{
  "n_layer": 10,
  "d_model": 640,
  "n_head": 10,
  "n_kv_head": 10,
  "head_dim": 64,
  "d_mlp": 2560,
  "vocab_size": 16384,
  "activation": "gelu",
  "norm": "layernorm",
  "norm_place": "pre",
  "norm_eps": 1e-05,
  "positions": "rope",
  "rope_base": 500000.0,
  "rope_fraction": 0.25,
  "qk_norm": true,
  "attn_scale": 0.125,
  "bias": "all",
  "tie_embeddings": false,
  "parallel_block": true,
  "init": "orth",
  "init_std_qkv": 0.0186,
  "init_std_o": 0.0,
  "init_std_up": 0.0186,
  "init_std_down": 0.0,
  "optimizer": "adamw",
  "lr": 0.000699,
  "lr_mult_qkv": 0.5,
  "beta1": 0.9,
  "beta2": 0.99,
  "lr_head": 0.00567,
  "grad_clip": 0.5,
  "warmup_steps": 294,
  "schedule": "cos",
  "final_lr_fraction": 0.1,
  "batch_tokens": 65536,
  "seq_len": 2048,
  "doc_mask": false,
  "train_tokens": 477100000,
  "steps": 7280,
  "dataset": "wikipedia_en"
}
Each number is 128 + 24 x the weight over its row's rms, rounded and kept within 0 to 255. Layers, rows and columns count from 0. Numbers have three digits each. The size before them is the row's rms in percent of the matrix's.

# up: layer 6 MLP up, 2560x640, rms 0.0319, rows 817-841, columns 512-639
# down: layer 6 MLP down (transposed), 2560x640, rms 0.0307, rows 817-840, columns 512-639
up817 113:181105119132140168143059107112167125140124136129160100133149136144134163169119062132104108120146110148104121121148126106153142135125145159161120154139162147135119162105116120180140131150116157128133101075099134088107122115108171116111123164125089162159122167148117125102077130156138139153147123132108127074114153138155139091115087100152170092111146115153106099164110112143138113136142
down817 115:106137083136126158108137165147138136127103150128040158067115113139146101097150141141143111145114151119146152090132160135108087124124136159100121078122113121153151124105135120133131116077145101148127111142151147127168138154081090200143133126145092101122144153153159099168078110103137120128103126143145091136139149146158137127143176093112086116086137113139130071143155140131171143144104
up818 115:110076149074125102124126090152110123145160155128155131105138104121124133133140108134140106140131123124109078128142146136120121100113184107173147120158116126142146130106122108067169150141137134071085119126106110142142107119122129099104152146180117138111158105130118138133128146185103147170143127129099124119099128141137130134114145080069116125113108092087158112121148156146136128106140
down818 122:079168102161107135091099065089118145126165127150107091155147147112139108138106149122098147159125110156142107167176157123141152143146151108117119149120116105088117124128153106153103136130115138124104128138134094134104122103170143101127095124143124072098138145127127134127107114108150101135135173141120094156146099134097124142172098136120154107139143123095146153132140126133143073127143
up819 097:137131154107125143103128126126105123140128135110126123133152165074114190102112112094151150128127135135150115142131174129156162094106164079112125144071123129133059130114157149164111125136129114125129085124117168097157137108138139118150103166147112129167115144133112099113128161143143122115092196113080140144183171098136130142108094125138157156126137130121104129153127101124153117116117
down819 095:160126132141137151125119163117122144126148121108152122133115065164118123159091104148139108142146140128120151116133100154122142128151131141120138099156165097154138113153091129131146122094151141108126170111153120138096127150134129123151145120134112121097131140139165148193119095134157091120202104102121142080091101165098134108098162152140111136087136136115145117086166131156148125123110
up820 091:135138169120146115091114137114136107092148146099110103129147127088126107147110128109149145100132104103114154140080124141129127181120107105120139121142122136124122161071124115119123150110116122121121127126128153109118147127123128102146097152137109152104128079145142139128123143125128155149133063091152123111156084121124207106075117152120133119143134127126082116150121187129160150113122
down820 085:196102145137115139174142164152102097190139134112110126156100124153082152117132114154122120140115125134156157123152152105122107093138107187119123072140115099174150077167160112140149136176177129132129141125137107141149111122119137133093141132081160132143104144096087112148115148131108087096099191133130114178118117123149106123140168127157127114173150093133130132108112128119103149163143
up821 109:100155126092123148187086105108133124084118174144122102148149089046109125120157173118096149094139112120140102124103146096155092119147090160127155133141146131122179129115146122184137167103150090134120135100104100144123104115156180137108173091151105128117136147156137150124146177152181120147107142148090149122116150163132126129155157117105143128100109166109142111158136145115158086152117
down821 108:146129148140132170133110152132145141122105103156095098068158138131103093151136060119139139160133067094116154090140145108113136094110170093118057173135150138118143093113096130102136136156131151105112136181161089071093118131089141140132097168106141095127126100128151117156131077153134108097112093152121125133140114171125098136108158104110108139115118122111097180137100128120139142149107
up822 095:125136139129120156120145139097132165115135106128156141151107141107133107140139113128100138144118126186145138129139117131122134116122130082126118116092100093168150153136134107139146116138103109112145118069100124122141144102085114122126128121145156111110138124122117157139126164136117129177116135123131127126110138082143118177124115120115089100138128140116103106157142134126130111103162
down822 093:143120148082133121154070137139121163123115114130120122155134109150156148100151124151124110097112133097072134124134084132152116126090130155158094125123126121100132104151120075196160082142154156178151105185133131123142110153153109155136117098109142132143131167124118136127142113123142143065150095107164144162130131141105145077123154152141129122122115131125168161141147120102077131117124
up823 098:134155097092145176116135096111123139121161151141114103143146127099089092117147135087126115138132118114163126118163102137122116124128123138116130112120107143154144157145161093146104147172109102113151100115100128075103057120121129111145137128079152118128144166101156154154105136142156152100118119096091121131148157166103120133135163134090130119063130144096199113111136158175118135098142
down823 090:129132126120090130086227165151165099117120094119145141094104151166138156140131137146158108161104145140135141120107134104158119140130138136160151144150100146135133146142144153089139121117143115117134102136157106100166171140139088098129122132192111136157092101164147114130122114102133127122098134175113142121099107110139155101079104143162120120139089158097086124136124122132156081127111
up824 098:117153135121139171125161100106146174111134155130125097154154102142129111130138136097090149137176097112094099131118110145140148158138120136129146130180147133177097089100161163113139105173109151141107123152133173114137107119121133101061146130137104146122148116128098116106087164136143128152119100089108118107147165077104108103108136146108123108137126132108139132128166140127079168101111
down824 100:112139156169125123168108117107064129157150125138136169083125134160105121111111131099120110111115171103133098125130118135161142151141102177093138093110143132119096181113103108107133181104123141092117189131115153151151133154149126115141118148124159154083097151133116121106133124110114131107132130153115210174110100136141120141157150067093123124088137133149092098099167120124147103083125
up825 101:125164086186140112117133142142139172121168145132140158139149099111119125175154111152152135135076155135136102132127155107121130119165115162162075115125112107142159160146130152105130134115143144129152158131121079109137093153160130106136117159162113141170103090125146137101130127136127140122115149129090125104140105071155120095117180138128108100127187090124133155114122119143135116156094
down825 099:120127153142122139102118063123085107142129102089133126150088105140122129096160159105124094098171126117123142136115108133094104160131147083118119156122115112149126106144149106141114133130136141117099113112143171149110132146129112119149144120108127115120138149093097111164142151127154112115145123102165144132164133120150137121108075124144133127178116170103147127151124138108123161159198
up826 109:116124108135107114153120142135132140113143143160155076122133146132148170112169094128147084128107133150130112114150151100101143144137161132156128132133125072114181175130127112154151107114139116122116085109111136101092133174158120116120173118190109138152127124190107120105142139117122128112108134093140151110175125134123112147126146137113139163108129107071150143134141170171089109113087
down826 106:180115193146120177102135141126108119115120120096132127116143105158109121117103098128114111136153098137124158129114124123101161157137102134134142096125150093131121085160137143129110146138126113140107129146137129146111116100169130174111161152134122115136127110149116125123168120129110143163116139098128069148134102108112125066097117108127112143127157153121114105141104129106107118136113
up827 099:136146135103138140143129142084135092100126124144110081103135134130114087136098141150139131144124137137124109148122163094121124130135142154149145082171111110140145098128141134116168147151149139121157109101172173125118145118125191100110121058162127139144140120155115164118113078155109108153104152114182163107097123146117117098136136090101160136117116157141178088130081149133116115123103
down827 101:143126095098119149100154153135126130140092131102132180082132118130124112125136104163141120083124103088119115115099155178125119130142131117109117158101166143117106121131099107138158084110100132154104124105105125132120092129106087119149140159121124107112098129119183129138127145051170156111155079111087113126184128118146137083157166157132117087121153108108101145115174123120113141134104
up828 096:138108133076103146165131165131115104154150143150154160120061133145163139107107138155130095108153163137144088118149142136139154113166156160111131138149127160147145172132126124126141143172141122101156120114138083147096106187133094130148121138134106100135170162153131126125113118144128113164109074112145182148111152140137128121160121124129171128125140108111159074107125156166135133120108
down828 090:114162136155114115081131077104135159117081090113083111147130142119114108165122162109143110085138101142109141117167107127116115124120115123154136201117123135130134150145127103087094137122151122125126134135126155133155109109073155140133106093109107142075106129136124107124184148104134139105161138103111075101115126133143110141109117111122107111127124150144127158189119147090134147098153
up829 094:177120135083116160109120138109166146102129114146134111136104195109158117124164131164107097150140125116116092148177154136107120107133144198165113118132131141137193160126096086157149154152091125119161158118109126070115091103122147137128123103083093148117112112144152116118128119136166149176127088108126111105139124130102110112112085164114127132172154113125149129129122153162149130112100
down829 086:147165111128148118105114096141128144117108124098123144140135102105124152136128138096114145150112138141118145123144117128092126108094130069134119139136148115168120045156180094119103085117154167128089184136164146143155154166120106118123136164126152116125118111126122123132097158147089107106128182137165137142138120113148125112140237137122114130130129138116092112169106091099143138144096
up830 107:147116145141174108136111088116177148106089143106153127117125109087113163138079135125132139139123115124105115094122083083155090124112172148142121174133167099156108111074145117177109135118132139120150116103102098115131135181129124125121145115144172138137155131097121130121118123074129162107130107152090177149165113156158141184142157144075148143142150147131148130154184142129099149127124
down830 110:146145109095110135105137154150097120143118117071159129135170147166177101116144094161105130107104094171115119095157211139113141111141144146146128155134127138133106159123091145132113110125091134139136090129135130115141156109157068132132108121103131108158142144147114125109099099164087158138133151128129077109143151129136088121121129093148132087117118160122150101142096132132123117152138
up831 103:126131164143125140145110156110123163128093172097123107140106122112125168135134101126142169106130118150111094121101101165101113160147111133117128106110145159114116162146142165107125129124132080144123124148108116127126102120180121131150109106140131106150135102158135103060111134122105164146105105067107176125142127133154153158110116153075140117091139090126124106098104100162161184117106
down831 105:137129098107157102129128133100143158167106087131130124167123191120078090082149173123131053144111125153141148117138168112105141134127111155092129152128119095169137108145138081120074116124099113124100135150134099141151175122153087170113137109151147125144123129128117145120146148159108087147109115110098100110138101101148118149119111071109118148149154113150128152146151146152158080157117
up832 104:113108109109138124155152149075153123150083126153133119185126149140107118110135150094142115124161124107117140170105151112143166106136124146126139158126119096123134139119124155163159110138124161150109168132140095117155123131096137124153153128128103178162163118154132130094119132131091126144113152111097140147138145132138130117124121069113109172084118160139171152138116135136116116105093
down832 097:132119103111139135125157112136102139087160144121093152133086125158103135093149127104126119125097140123112146140157143147108105163122150156111119131150118134150145138115104102132165164182120108147153141123161114113155165126118131103087135132112106100118106144111093097112139131094101073102135126102182150124126107147130099166141130131130132111138140094119109133148178147118116104126160
up833 100:175107102135126114180104121151165153148137118128132116182174142114084118095104071127134126131118114131172088126165144109130124099132111185133110156151176095139120101130145110145163130178106136110130149115110136126103118097120150132155126110105098140156093188121116094153167170102101130102150118127141100094192188133124159109155086107118133139115125101139113153151107153126138100129151
down833 100:063140149071156100148126120145122151119107152120125144114112153115154102160114132118106138160121158114149173118126116123149122167132136125133134132125133127117133130132099125065117116149119127131118126143061145140106126140140130124084087126151134142130139098139133131120088093115168132146117146141131153132119099134120153125146157173094139134108139157115138114094128099178158144119116
up834 095:130115161107109116153135108079175116126134146132099159121090102138108108137153113077127113130133120113103134095073126085169125120159080130115138114100138108121162127164119153120143157125148156123168133118117081108158093109162150086102110131118124124120101134122114099133111094131123107128097102104114127117132116105077150145124111112121189123142206123159134103160072135152083133119091
down834 093:114141106166173154120106119172113176121154148153141127156120118120130092139116169147073125153115132101155124115150105150130124147141149138138124125143164161113106115120109126147100102123125122100102112145150135150107142144115110068138166136168131157081121105105121108087141125135106141141123142150103112108146145099143134151132180142163110118144104128140108154114134105109139114140144
up835 107:119143130139123165142138160081106126129065100140119112125115095103139134123137104083108132125129108092142115075127121084127128139150176103142127105097136147136108130119143153157173113102127128138124096132109138111143068101097112129101131150094154149134141143140092108149068126111145147122124146145114129126109124085138149117126106115158162120084159127091128091217102148140112130129131
down835 096:114139126092134141092141092104131128106156156112138137119122162168082118119105167148116143096121103133105139130144129134080118159135148164101093103113136111114120137094142124105157109134141126142182128116154120127192162137151154140196117140129090130104136140149142149113153105114134170156148123125131103141125105112132133101170143117124147098133145124107121124125121123109166133135136
up836 101:162119133175085130118101119095131124135114115138122108125140136082118123118121091128125114136130110145116120101166142157142103119108131140127150128118152145117094109139140120168105164187115127130106118125171150111130124136115154134099159140132132170149149129160074142144110114134112150131085160133070156120140102142113135127112126136156148125115141070137101171121141089149119120148123
down836 096:119099173120146109159147096088112142113138156143115094103122157148101080097118158139127157122087143169144129135104082101149095099097116137111131109112092142165147142125107136104163120117120117087138141106137104169112122129126130130186125113126102112114130155122100114125146154109148095108133114146094127148104166108127109161147104152143135159125122137099168116145128181144125136116126
up837 098:101109145154109109113136128077122147144073138122135142152104108101114127135107105093150098139123117144163132128141073111144125128158124126102142128182144072150139109155162125128174111093128156097151128125106114134125123124136124099092105150130147102096110162152124107134111130140125119146113116130158126085114102122154126159142125090094118146133141129156103117167088141154098146098147
down837 099:110129088085102149143127143153124165089116122157119131148141121156133130114121144168122155161123136119111124108129172141125141118122148154132101103138139159164119146121110111156139115103119111135108121122137169146062128148120121112154146106127137149153093127122125146144162137146187096131129144132102135135125128102126102119129122128129148158108146082137113130109187163143134104109138
up838 100:125096108128164121158107086106137116094139125133107120157129103096112111142160139122154116115166141179130082131132143094161091150144164102138119119118140097110160102104144148117167114122123140127127161090107134122137114135114082082130121144156077096140140191116119104136124111128120110120103097093141142092138120151148093163157109141060162148129171138136118139124114125107125109117146
down838 102:102130134101115125110134100160093102138102164137109116118139099155114084133152098161146160142137136087136149105130133158108098110100119140127123116150117131131087098128133121118097119152177108105141111184105154146128148141146135146097157117164167169134098105154140131092120107121159107145132177136134156165069150088109115082133139131118107134159114109118154088127156182149152076143089
up839 094:150148097118134135125119141128093145118126140135126121161138096134100132116120106109078115136127109120110123114159113086103113122153104061133162154170089098148089126086142121181146112149119064109112160147077142111102141167147112147080115161149102138084163121133124156142126151121135108121133109108121100111119183127145115136122096065120136133164139109122140148124105148131120090124127
down839 089:139107130132106140106126152140159094099139119122113121104135153137176161145142137150150123175110157141141143125123188210168139148148126156140116144160140168124143184161117112087132138114142148162148092086154126134124096110118149124165162131108119128152110131134167104124131080135115135135123138137118156142122086111109139155138145166136132127120128165096107146152118133173144149136154
up840 101:135115168146143136137158163127124127111144118119108107156091150132175138168140135129094093119185126111137127150169131064127137111125161136131111101126127150131133131137129117162175116116159112129140122098147090088127122124114190120103138149149105180148122105168152163113111145116159127156130119128118139084132150135116100139148103124160142097078103125117098092142088153119119111127100
down840 104:145151143146082091089096136121141132148121101140156147122168153128190125158128105087185134137114141091120068115107108120139117120100128099101157107096136139143108141153133153114113190142114132125111103135111157200080104146120138136168163120127142109140149073119127130122157117119124170157120094127140129128187114132153134140113137143155150169087146150108151131141109081126163150093152
up841 099:149090143099168131128122094137149147140151115131133078118125157100124149139120138138127149108128116160111157148161106144138107125114118157108138100145179060162123099113134108127154085170092135116201119097116114130088124177105118136104128189117158116136127132166125136146166130112131132143105088086112133127154148137135143130136141148143117096096149114116138132133119139130120162055114